config.toml
n_layer = 16
d_model = 160
positions = "rope"
weight_decay = 0.024
warmup_steps = 54
decay_fraction = 0.909
steps = 6397
Each number is 500 + 50 x the weight over its row's rms, rounded and kept within 0 to 999. Layers, rows and columns count from 0. Numbers have three digits each. The size before them is the row's rms in percent of the matrix's.

# layer 7 MLP down (transposed), 640x160, rms 0.226, rows 593-639, columns 0-39
101:587436441513494487501586556542472530481496518465485521376486479545509621472449475523560525535533446500414507467442494546
094:545444580410484454471498575505540560534512523452414432516470513503510444491491548516575482540504512463539601502534509399
101:520483487527551509514452492544551520468570559490494633553449436574545422538455564521419594523439549547540459401601484523
099:531406529523480471519525527567474495382514521529473476455516575464521541565499464481432438515434486553441482595506401575
094:496426507475552499468396553537527485448551526450517471457535479532515569511509504487516536671479534493497457494584519534
091:462497496520597482540511449507508523532484492531361467460475487515574526548460541454541517513536520488527424457423425511
099:506509475404540482487576513474392449505535555483486422451533511549539494368524552543592487604466551524471420516549514460
097:479511401479428543442491430531537504548523458372508518518586538439505373478482475471394517587515470467526539551453502461
101:508534418428533459391540506509497568533460490514541482514485553560462528530540487457566564557431547460588440441427422487
099:546471585528494522572508533533408477426566455483458483472442489525503525529456445499484473434566562415498517441450456490
105:461445491508598568507467479518445531490545508532510536521538565493530551510513507528474606515524477499485504436528578564
103:554517532510447517562449395607587545453497433512445588498511498571460540496510443505527535504549417500438447569476437516
100:479542603539397506579487523474497488509486470413447478472507460572484409545471427468630481466516445475513445406510453610
106:395413518472445438432507494623521451478504566478455494624451554478524443469470514515476420451508503528526485500544441547
102:506494565506511448497519450527447546446428404483448401503562423412523505428544504607539432516414459552512535432475550472
110:521518541507518481440563490418528589648546552412624534450480508500541581501496480524495542493504527470473499387515458556
092:538572462545490441458416412535552443515539454465503398453555555574618478512488536457438496530480463464497540448513477528
103:432512481442519522480443507456569557546511439466509554559610574446555397415535461471609531465506534545519428447505524549
093:529418515508534548498469490534576567571584515513536558553557444484488469531519547435444526579468550525486476427450564508
098:491419602548586546493473525547414493492461462510643545533449515520469478489468517474522519448475464429529627507457519518
097:456447489504476509590436558520505492522463535553536506596516461549500601475526566551565393485486516466441526536512449470
095:516491522533456467411482402538488528515521474465462486433435499543469520482573536494504490503389562435412517461448462447
095:371508592398417508521573476499464472482590377509465509485506529480499527528499459528480403520502472529443498528517484411
100:427481486488486518351428526525542503462436539448520575429446475606413542599428445499517488451500520428546521420524441587
102:532550470473437523495489598507555524489518571517515532516483440605506503468466513463478544600582577475429585610534525449
097:504453470485552405600513401501497478518543519620488488531481534488487520452453544516462464497495509579397520416564484609
101:559587536526466525424506474487504611505512393592536548485447544493483514573603524423525515551482446499598507528408500463
094:473503439515543491475540522416594454414556447443499378513451510541504427569566555575552505581440508524487489546504439527
095:390599453471517542527534360503467462537444575500472527556535445534435516519518524456467530491416595605552550480464505469
114:433497451467424510428514369432527518560575569570489477420404542530555512498440515545448513548465529566505438532458525521
103:407473593552483490406551500489544532496552521550546507566556443550434536548565437552550549479468528515520496498473490407
110:543546487580565468508448563454397570491475487536509576443579449445543499510554499414494476467515580564458510446497530513
096:499591506500470490449503534492456522518482478475517485486468538504493524364487527435614466439546465544466521505531498433
105:615572508523505543466431511474473484494452496480459518550620414513484527509573427418398507562516480477519552546519523463
108:556469519493522499488509547406468497522408490544533449443420470483378405559519432487532513566385525617417548478507527540
107:548455538598480469432461553427479590476527531439443437415473470488411576532561446540488404583531565479534492443527533428
106:512552543395470484509504540456612440559499539491499503421583541542532478474496503486547502531433503532422552515479436540
095:477520549405495509566514509453420451536452532477565367484590376478571470497413501466522501425455411398384467480498496459
102:532448532502501513512455537493557517583582491524450596534503489545454537559505440536541569542524470492528433593554552497
093:492471436588478538453563343422552514565562494396526498489525503550526457536513450566534533397563531545397427480547498513
105:532539564469501497452517520573470494454509463499498517499446417589472400508501502490535393457499533475433498494546539510
086:521508435496427435484487569515471582586614515481608536374471382546481482450436517463532448598498559461493465598525453438
105:460569460560475521433497509470450454467473488572481472548440482581474538476550530448428559515430488504541541498414506425
106:502530484470542509543499421530478513430528491509518399499552445436442490572477533383446558379515510515493542493440485437
096:508476540495457565493535545525496509534551500520531506496476538477494475515473492536558504547497496542563552558482525486
103:532551505441466473454418479414495588556476480563479427501452540549519482472602518509464544523497440431565483468550407554
096:579423466547488486458581397516443548557495540421505431484502489503518499489490535551457477447489537509476522537466537564
# layer 7 MLP up, 640x160, rms 0.228, rows 594-639, columns 0-39
095:484517473442540538510504475527466462534509426360609530460505450389503544446563536478504551491380520499511521442511553487
106:472543488505546480562526481458574621443505467402441520497509501464512547573513489536450465545481459463559499478635484541
100:473504393473545519480477498459487428490514483494569496465534504439473498501379585449528450506474494412617524544544557601
092:435518501471572471505534425548483554513546490583581531441494478426480482472497495449468511481511453472550525475489502529
086:484477543447471602489494524462503476433474450433490520545505545424496459615485513413553462556492506521467460535604434468
101:502527453381474517573530432532530466449562527480432470446429457550408471419556485501496490507524468577542445509536539504
096:488511471450539452460475469430525518466443474527479474528485526443402450559465559517504543478580509534484473480458447510
116:488449469520541433552508541597409524465539499582507488485451446552510604541455536451515535459493427508541475430487471440
090:390412600516544562479526615496566373414474518495509509496428458546513550565435486458515534548517472520441523480437495410
101:556484406464473512426538541572564485466481529557511417536459505518503528538421501498461569485548443584504406533519474453
092:425433517540541509512447575600528471509433521461440468453509588594602608498505450566537490434519508504500520514480488538
094:461502484475405472522506533442493417496453518558560455507475494555545517467441475406507446428478427478542542467530537566
099:573550436563492541506491542459625488490514503517537457514490432510495485521515515605491481514463464498456510584508514542
093:562533489525514552467498594533535511562529513625523406537473525392577438466488536500551528539521522456457524454435483511
098:496528496523557568391565480504530525551485530541440470574469505425550446487422459559483558488500483498439559483430460422
104:499565508392516486553534482521495501517526492515484455521510535465597489514571559542450537539549533506311469494529523521
096:510393442514573418510472571519492423503542610497508506472567517457507541504571534496554475501487517510508525456529518469
088:496595523592561535457511440535482432467519501503470489564541524446369426513512576376473464454460556552481523568550502599
095:523572494458537528527510459572538454600448473496467547570487461439500514545531537496543501492478403608493594640533426532
108:503555533451443514503394421473465465412537558440527488481488504515443476450595430474508582514435614512533434527505490476
097:455538467428512488477515566479560534543443385505551478481552562552496620523513586508463532497516508469518518452563482520
095:448485496541462476488518524424602462382427500471485464491448449524507494499454539540562480506579501555510478550484552442
103:439518544435494516499482471555501581489464455400506476530475538514437499483531394468417551516482492483482474461464538412
105:498509531544519539498553493554503537472475531417551594450514494423410513431481470467577464472477508506443548558485463516
098:454445451467479546540608454425542572387519607535452509487412451509536471527555549545550488466487498456470476513504555548
105:495440497510564473551414446435551482568584462491518560497612476510587548511489562524507382481536401562476496556501541475
095:402504550550536499565524507574542391502518461439468511478552572599537474509538464482501600403468467482483545440523372552
091:561538458490562387496522506575458523499439370560544488493491557504505479551622503504507438494488550549458563449595611416
113:488526540465486522470518464414497553449460465545548503491500507438557509402502472430508569436586478470468547499468447476
102:518544454530595469535432524572596531482466535461523482388486400542520473465472528481427519397424453513538516487575507581
111:494449500480480469459491523387508517513435482513513605448591464476508435589433447575560482507551540464541540460596526544
105:470451562545434489510415509462517522436465585495558515532543451462464522463551380455485572470531436469469551576554484537
101:503549514543509477573454455525453488460571509486425475583449476544417462545411408510445493527502495469568524546552454455
102:414505542514464536548455489452492542535502559503548522493422464499501562473408483439530543508508516563384536507485446548
111:503470523577525475445559505542500445498537551479524662480510519432545569437439484390557490529472405518454499501529492454
098:619488438483478493511507489601526503508414476480563507459465461493555550453436530473486505476493534498496588451452558463
079:503560610475493479556470478455534478583537450504474439493469534489496571519509469518468499404464543469532481511460435433
089:564504378576447524434561539516442582434553560504486465536418446483555452491506491581404588452538463518545421430589533468
096:413438452505533543505560518476577478549447533517383549585455407530476416504599451431456509500452500572502426479549490555
100:552498424464560536504537524455559479538460571464549576533508500517458553495460476485422441446570537504518556425531522518
097:520544503549520500514546479496609484441446569421511487592581505535449572550553541540507516467523452547495552503523572537
104:523530496525577516524561510524547491523532449474582603466474492471467485441499491458589466452546482535503515564434515465
107:473462503533520466492526497503539522485483541428582466507523539448574508444498489443501610464453485497502541461491538499
100:513478473567494536517537504525477501437502430533476486569516329512537479514556504468627491434510366446441527530433515472
094:505535490548445512566504532447556533517548535475480599481435561498494585492577620514481561540545530505409496567531585584
094:457563556463456583563411524603532533488559438570537527517599454509544532475548504450498526441536546521494532558465428417